Each number is 128 + 24 x the weight over the matrix's rms, rounded and kept within 0 to 255. Layers, rows and columns count from 0. Numbers have three digits each.

# layer 9 MLP up, 512x128, rms 0.13, rows 365-398, columns 64-127
101107120122144086171097118104078061111127135090147137114106074109090140143128113056096151131090098154158150184138165155143140104112111111087143131141135161147089101130113156112139116109132175
101123125136098134095112105121134133122140129111107157150129125127174120155137135136123098112154133123119123114109123141140117138100120149128139162123131107132121136104175119134190108129115129
175105106129109135088106125113123127116137124122103129131178124152110151170164143133118095111090118142112124091126120114139111154123098129115120075137153141109129120106128114163133147132120109
151112146142135151125109112111196122093108101114095116094113090158064142116138157146124133107090118122074141053141138106103126105121154157162117124106115156146119114140149146128118107097132145
105095106138133138152125120179095117170178133122100145114118151147111185137123180123095144095109121109110116142132111102113150130145138097111136135141141121113093129096121142102136122062134124
137140113148083135092068104120131101140147090187161136155125130137177123180111160126098168136148138116142126137134088098109117158146123171150131158141139143103139101119110126148167148144114125
111103110122100165107138144167128131138107111125089086128171145154132121137114123140158131180115153166107124131179131128118131116098108124142151136170130174163144142129137102129119129144137110
123134138141100122171142139110136169105131125152114128107129138133145103128184129156101110148156109184123123101120133170121125126119137116164126143118140134140136137126110158125101115151102104
097110111128095179121106121161132152111096147129126140145144120086114148144126109156126116093139139093136111122143167085123125164124115128140112113129152125109103100147129110127103160126155114
119139125128140141106089121120114147156173086104137111110135140154111141134101113131178150106138106105137138109127148121112144120165130083128145104117178135151116115190129144116120112104119120
143142149160114164132139136160149134129081175108137125138167162132141149134162142140130109131096198155091134128114137115143079126116115135128145078140122111145118122101125164137122134157116202
126120119088115125083112092094152116125114131142163189129095075125132107115159112105127129105145145076150083136091113106095093124144130121121117113128135094128160132081071089110159154138123120
140142115148095134135105138118125109145099131106161099104128096124116157162155083129179146118136154138112146107128156143116158166084129104131128106128125117116148128123122110152154104101093089
105156137097138149108100115124138123126182149119130141140112124122102139124124106119095120150153136121140106119111105176147137091118108097113132144130159145139146134158086130113128131079151115
086134111144177133134113110152138154104110111072108129125128101127091144110115133113160111153156125129121122165164147176195132057158165128154113127109108136135104098094170096130198142126125147
124140146089151091123149148147106148124150166167133135129152132102119100112145150159133154134153133102122188124131129157135154140137149135122132176120129128137181136097094156107155114112157125
127105116144142123128117098156172113107178106153146125088166209122150092106137160133097138131142113116170131142132127138143130084141140158143126175168143141111133158113125170131118143112127111
112158162057139146128121126151135153148143144130137127146088138160123133084095182140128114142128072097097106127082089179105096131109142124103104134128093119151129148156148102094115120156118150
129088128108125137131083134126119144095167136103152113122142127113163112139119132105114118134116111104174120126144142127147126141133124167145114080125155098073122160096118103120142154114102138
158118129129093114149119144158155109121134127123172105110131145171119107162103148144159108153123129167129093104118148107077126144128139095115135088156147141107164122152120101050147115171125140
179153127142136137084130104116144127147143118110130114114117147117116056127158116116131126140089132118132141121128130165116118151130126064111110147112158099118182111119137090130112122162141159
128099125125142121170151163134118120178143120151126144124118099119118164109154207110103203141148150120117126120119177160131108112153095129131134134140100155132110148102125102126128146146104139
126088158113118129138103093119168099127134107090121118130116124120126110127155165101148114138121115131114105133172126125113099136094125144134116116111135120152147080181108113123157142147122142
137138143106138109173127115083165104082127133110095150112097120096124139115128195154093138098148106126141116124142147125116141122136134139121131110173117115135119121196155111118135095139157139
172142124136168110110102134115115155125131149144110149120138122097107119122146107143107129174138144158133120105149131124124108146134103118127152138093119102160156114100140116129141088114156140
149128136145083143102148152108122115136095124103157167093116105134149113122199131129112169129116100151135133088098142031105133143158105121128113123117119161128152156139146116150151168124154153
105104116189120174155093155114133112146195091121095152111086112144136137132079146132071121137121136169100108098117129178068115101152115148106131143085126146157122138114097144155055147166096094
102135177120100144106143116131133094127101156086137135153179089139122132134111101141150110122093208140157127109088125129102091160146151117095132143140178130096150144117073140138129124142141175
156113117168184108121135170117094131099118127102115102109128119147164121131103109124089091137137109108136163105144134165105137171131134158116119140133147095103110157168124140150081169128158113
170132134079120088118128114145094138119162102150109146128182098110140135168098139172093102140113130105171140098107147145074090117136104086146137137139084105110127157141142162147154135181135102
094129056095135144145127090117120107178128160132185114147087159162120122122140161186113150130157134093116128102122110113131130119134100138143128110119120090148088123113137123086153115144130073
138136132073113122152141152176104126127204150156112187118155166146118128145097150125122139176119081084115101110103133126140183137140146156113156106099159111147121100123113120130160092122154101
136134139133118139135112131105124142153101097133117118136123123117122147103098146085117125143108119092128116131111172158123168135098154120130145138110189114122104121118133116122115159151163179
155131121159170137112158126108117148137138105112114124120140099109152122132116152133161132160174139132093152130120142116119140129136078111128105131092084135160108110114130084111140113127144140
# layer 9 MLP down (transposed), 512x128, rms 0.13, rows 365-397, columns 64-127
145119122124140125156119110132151146157131150138152210152156111096108115149103124132160146160124085119121149091118136149113140114130090122149100123136119098104141062154134211156089148132136092
106101114106124124120131130135107161151148145149146141124150135130114147158144180142112137110121108126142127128139117121089140149123115119102084125150125149131108125126120073106139154126113104
130126146127139132122145126128110124130120139139111123144108137107107147119141150122098135135110112110148130130155120122096110134114125119145172151131110120142096131128118131092125116160148134
113111115142108188183139125137191093106145118141168116124134161141101146115133131138133111138074152115091126105121152101100162112115173143113118069148123127162156122078103131112108124128103084
148131124141117174200114165113116158111178124112136140125154173120098138116138174090103123091104129131098136166141111144103119170124149171140110105106142159112120122132096152151092166137146094
131130098132140090158085114128138141167142123131136102154162147145116128161125115126158149112134114098141121133105133107099115147163158143153111113141138127124143136134089127164171120154124145
151163124135157106119144121136115162126079148146133137145123094144140152123133117108110092105135120113100127104108129105087125159154128128156077115076158114132118110106098111146136150134157166
167160173112133134151168129110109142160154101140140143126153165160128127149163199124092137111145130138116141128127126133167145100129108158154136135110133153155095105079108114124114136102113074
147092132073113133121147115099133145163115176106174125176134146129148138136148097159113121111122210146109109099143112118112112160126133145168182159162100135130133098137152134115099118127144139
113154130135151135091120141175126146123131136138120133126147109138129125105153108102113123161123111118081107135139144104123095150138106102161137083137119137138127153070149163156075111104121117
129128147159165140118109121095112140193118098145112133154144180119124126175144141148124096182166152142122146172093153124115122083127145135117174162137131102104111102100131160099174127121125151
136119075112117128148111129110118169123090137092094159159122077139122124101125150109128149143111172126147134110127129136089095116111114130096108119092144115121139136136155163107160152147037171
142106189136146122132143122132157182116078142114121128144136117091113162109075122146142098113152120149148170119126156130151082141136105118134111121103119116148156133122139173127160141123152176
118125125149149080131091138142142120125114122155128145120150143128137138100154135150142134104077127121146138118149145078086159140143170154132129103160111106116105130117150145140181133139131115
098207135154128122144128158145139124102136126158122140123139165093137135156085164115134071161096100127133161133101117120121101153101163132080175117127134127144074099096107123101125122120159130
134117132124131143094137130134100100122154127144157117101105127145131103095088134137099140112125115096148110115126107095140119144144156103106044119133094115123125166085151112083138093127128158
084121124184140118127121138172162111140108105136138093119150150161126140121185146126094099094125091128147149112165075106115118146109112123110105115104109126150121146117137128157127112108187104
127139174121167135119122136127114098120155113132102152117141137143128170143132110124113133138107147128121173113140114119139159125135137123183052138143156139083105154110145156148116108116125133
096099095138130132159160130128121132113153077117141152117130182108143113099098125135105156167098112122114124185142079093121171143167121156122116091131157112130131126103180159103133153118174121
100114162143121084181105132122143126135140135155131134107114137162161133173163169166145135146146113112115110079145148133082113162151127109128135094113158109134143151162183142064144135087089153
139175086121099114114108112088142164103083120128108132117150122126175125130139124103091123121127136104116135171096103109157114126130206110158147103149114127166113140092162092121085181112153123
103162105123174103110110123115109131130152123170138119153135101126163147136143120140159122137119142141118134087123141161117075119164180129134088143151133138117122135152129111124164124127141164
120151138076092113153130100146122139115135124143144165115145153108106124148163106119167167126175105149088143134090112120153132167177138105144105131138146150148149148115111122111098123172133147
128113097111124128116137161146142156164107149110111082163138114103116138124113131100166121122143138186108120122111128120134105104074105139142122076089087144164110137123106111096153123146111164
185105128140154168108133113127151114180163107096115097118125131159130114142115161150155154138108098130133120108145125124115113124138112106120135130123097094099117100136116168146113147164119091
143125167181159092116116170108146147119139118144149115120132147107108126126152144180181126128123151122102117110131054171135131114115159172095112141153138118108136163133106166203112143129173137
090165089149110129139108151096069093067124129185142104154119139151099139130170162114084148059118115164167087138169163116121128104105128113137136117169114136146119162136095097173129140148094121
109122116133154114099107128092164121103142102110116136162141151139120163137131112139139146164177121161123124144123115168167135144094131126093058156142120126081160112157119138164156127152138126
147112124117092178124156132141160114127164120109154138133139149147116148148133116115130085115117160134174144129153168095150176151141118161166131103124162135134143128132133105116144127108174112
136118125081184102125081124131137161176164119133171163119122121106101151115108119135121113168100173092154134083124123146121144107128129076046140091148101113123125134190110143136119119151150147
105153163137123116058137145144121133154102144103104161096131116131136071155172135145137109147107114148155091151128100140129098128122163142088175128119118098136141121124152133163105108131056108
131135121088138125118116098159114098103112113133121148088130113144123143111106136108127118158149111100097120151139108156147140157111163125141128129140114125171104144115119132125159077134097104
115139121125133118098139123182127077158134135130122111108173111125155108134134112125151101156151161171106120128128128122143135146117140120123137153127146157100115097132127140142120126126102130
# layer 9 MLP gate, 512x128, rms 0.147, rows 366-398, columns 64-127
071160130102150142151144116097140122116146143123127114123125136145139119132119113159129135104147119171088139123127148123106166138128124141096144134135122135091129116130150113137129142150118127
151126149122153122145151123164105107116129134139134129146116106114163131115143121133133150143134133122133118128134136166114110129142118141114126152144127148120091118145128094120133136153090130
166164101105142094159128108139112157123092114131119158125126091121129071116160141120131087183132146070123134131102113142162112127165108135110146142125074143120135183101072121111136130123139139
154120149153134106154121127127143136141134154138155120119093077148141064163111136120146138163176119148126114167096122123132127149131155152102134096118101152147110173152127121105084105105119119
145141120114145151103130147155127104151120149120110158135103149128128127090086124143126140140090141139122124164127106177094101117167120130140124149090125121143121155138143123143102083138155123
169150124161136097091113108105111117122124123146127125135132133172108163153129124111128114125101156105121110115148120115161116137125106132180141123128097103101125156112115120130128116125136125
125128117116126115123104094165150177123130094101114123137118125121098115126099097154169163141128110134125089132120102112157116104103133105153120177138114144112152115094128119150082113124144138
154082111103114100144134151126139120116126123187110141092158142132126173101115132122120141169135137111157154144124145098148066145132148127125164180134117143068130118167109122130135140132129098
083102129103108159148112139114141124107106144139148114144127109133094196139122140121110129121123143112073145124099114154132141111149144137128148145092154135135102118174108133116165131083143133
161116151113125163153136144130123137101160126100161143177149102116104121065159159138125151129146170097132146113146133101144135107171158109112156147138117158107137122090139118119111071156121108
134129103128126048119134116134107119107110169164104106140108101105093099080096106117135140148107124136162163129146149100119093121167143139135135156145103108117127107123097125123125105113118147
093158155152150188139114178144125128105122092149088163153133118146177141100128149090157146191117150130114115156124117148100116134151125119104151099165120113131144119156112113141128111103109084
128137111131153128092136148092112127137125124130130113131147144135096087122104146091124144127155132136144138149153124104104139128148137125137143134137152104097127128162114124124131113123142154
107145151135137150110085210074167064103152102152114176074134101126121130104108181125096117087142134138152147118142145086113123116150135090126138152163108166134095156142104097106097110101119109
118195116100120173147111091169143123127148148133135175124072104087134088095132161099124130158075079096114128171135118118147174139124161144124135126120148138126108146125148132128154140151123154
146146115142098116141098149086134108112128135126126117132150099183165127117111146149143114162121169105143177171145126141105112120162141124077137121111127139125093113100073133132127121124131101
178139096121192119102178118120153138132133130118102127106130139135123135107059136130128167118146133154127183099147109099116157136130147147091126138145122115156083149142116118092125110115131148
102137118137117178116123139116093143138136140115155107149150185132107155160078123141164117169135162115126161116127120101154141119170162101114166122120119124082100140117113109099138116133105133
136129089129132121116136111151153085089144117137155111178119122125120102111118076130107127154145124174132124126116132143094128080118147127046164116148165086080109159133102117135144113155129110
131133074145145143087101105118115147133155120125117102124160130125135176125114149118152117165136158137130164146143142121120120104164164155172159119121119115125135123138087115126119168126104119
119154119122127146095109108133082113141113158081147098135116087148123147130143130160168112142115144113144128156143118120099172114161120086083189116170093113117099163140117118116150093142153144
140083093147121165126088102089141138128109117166122148131113108200132130087112169115085094114123144104170106102173129120094116123130125141121142107121137088092139128100135115129130111137115149
165117098082139144137148181141119155150128101120128134120142164138165124130081153089141149171148131105133120148172093113104117137135157079115142180104076158142107173134088163156139155166136119
126079102129143097157125119088112118116112103122118124144113093105154134107117129123161119114137125125139149133129126148151172141113155105109145112133173111102138146132119114073151148127118111
144199128079135152092142150128163122119123103123131144131107117126128136149101127109063135125098158148070143127181162108138173114110141129133129149163158119162134149105152068124110107109103044
145146100109134097102142111115095135084076090172132163162124142179146124111118101133150111129128125094115123153181119132140156104137117132123172139235147148139170147158124096115155140123125170
129130133109145174143124185087150075093162151123144133109159095116134167088134072110118102152087113136148146128123158135139109137140135156146139131120111119137168114157131114094115116143117115
133074133132178123144130132135129100103134136118110133150128152139137111118103123140165150127102155132152175140173121098136063138123151160103142126192139101145155133141121105161135150093129108
145141138134171106097083145111150091103137109175113201152158131099122097073120174135106173132146108158126141118117131106154086128174150124151141180134141139136135131132143092130118104132150148
079080124155118128145145142120145107102142140127094110146168099150068122119137172110119108153079146101174127144133120127155115130100147184113153155123107118116167130129086104136189109098102157
171126123056125087127122143098141131134110134098078178123141085142135122108150133158090110148119109120101129140137127122151100126146126101152152160134137169101133137163135114122111118162085076
145130092135127126152086149157104129147155120109147154119112121131155144133113128115136087158136106153115131157137150153125077140121129141112139138116122142122111137105119140105098122109093128
097106149122163147123125185137162107130161126130147117152103156147117146134165112134117115187182124144155124157106167127120096113182124122131179189127117146117106142169137117158148087137140136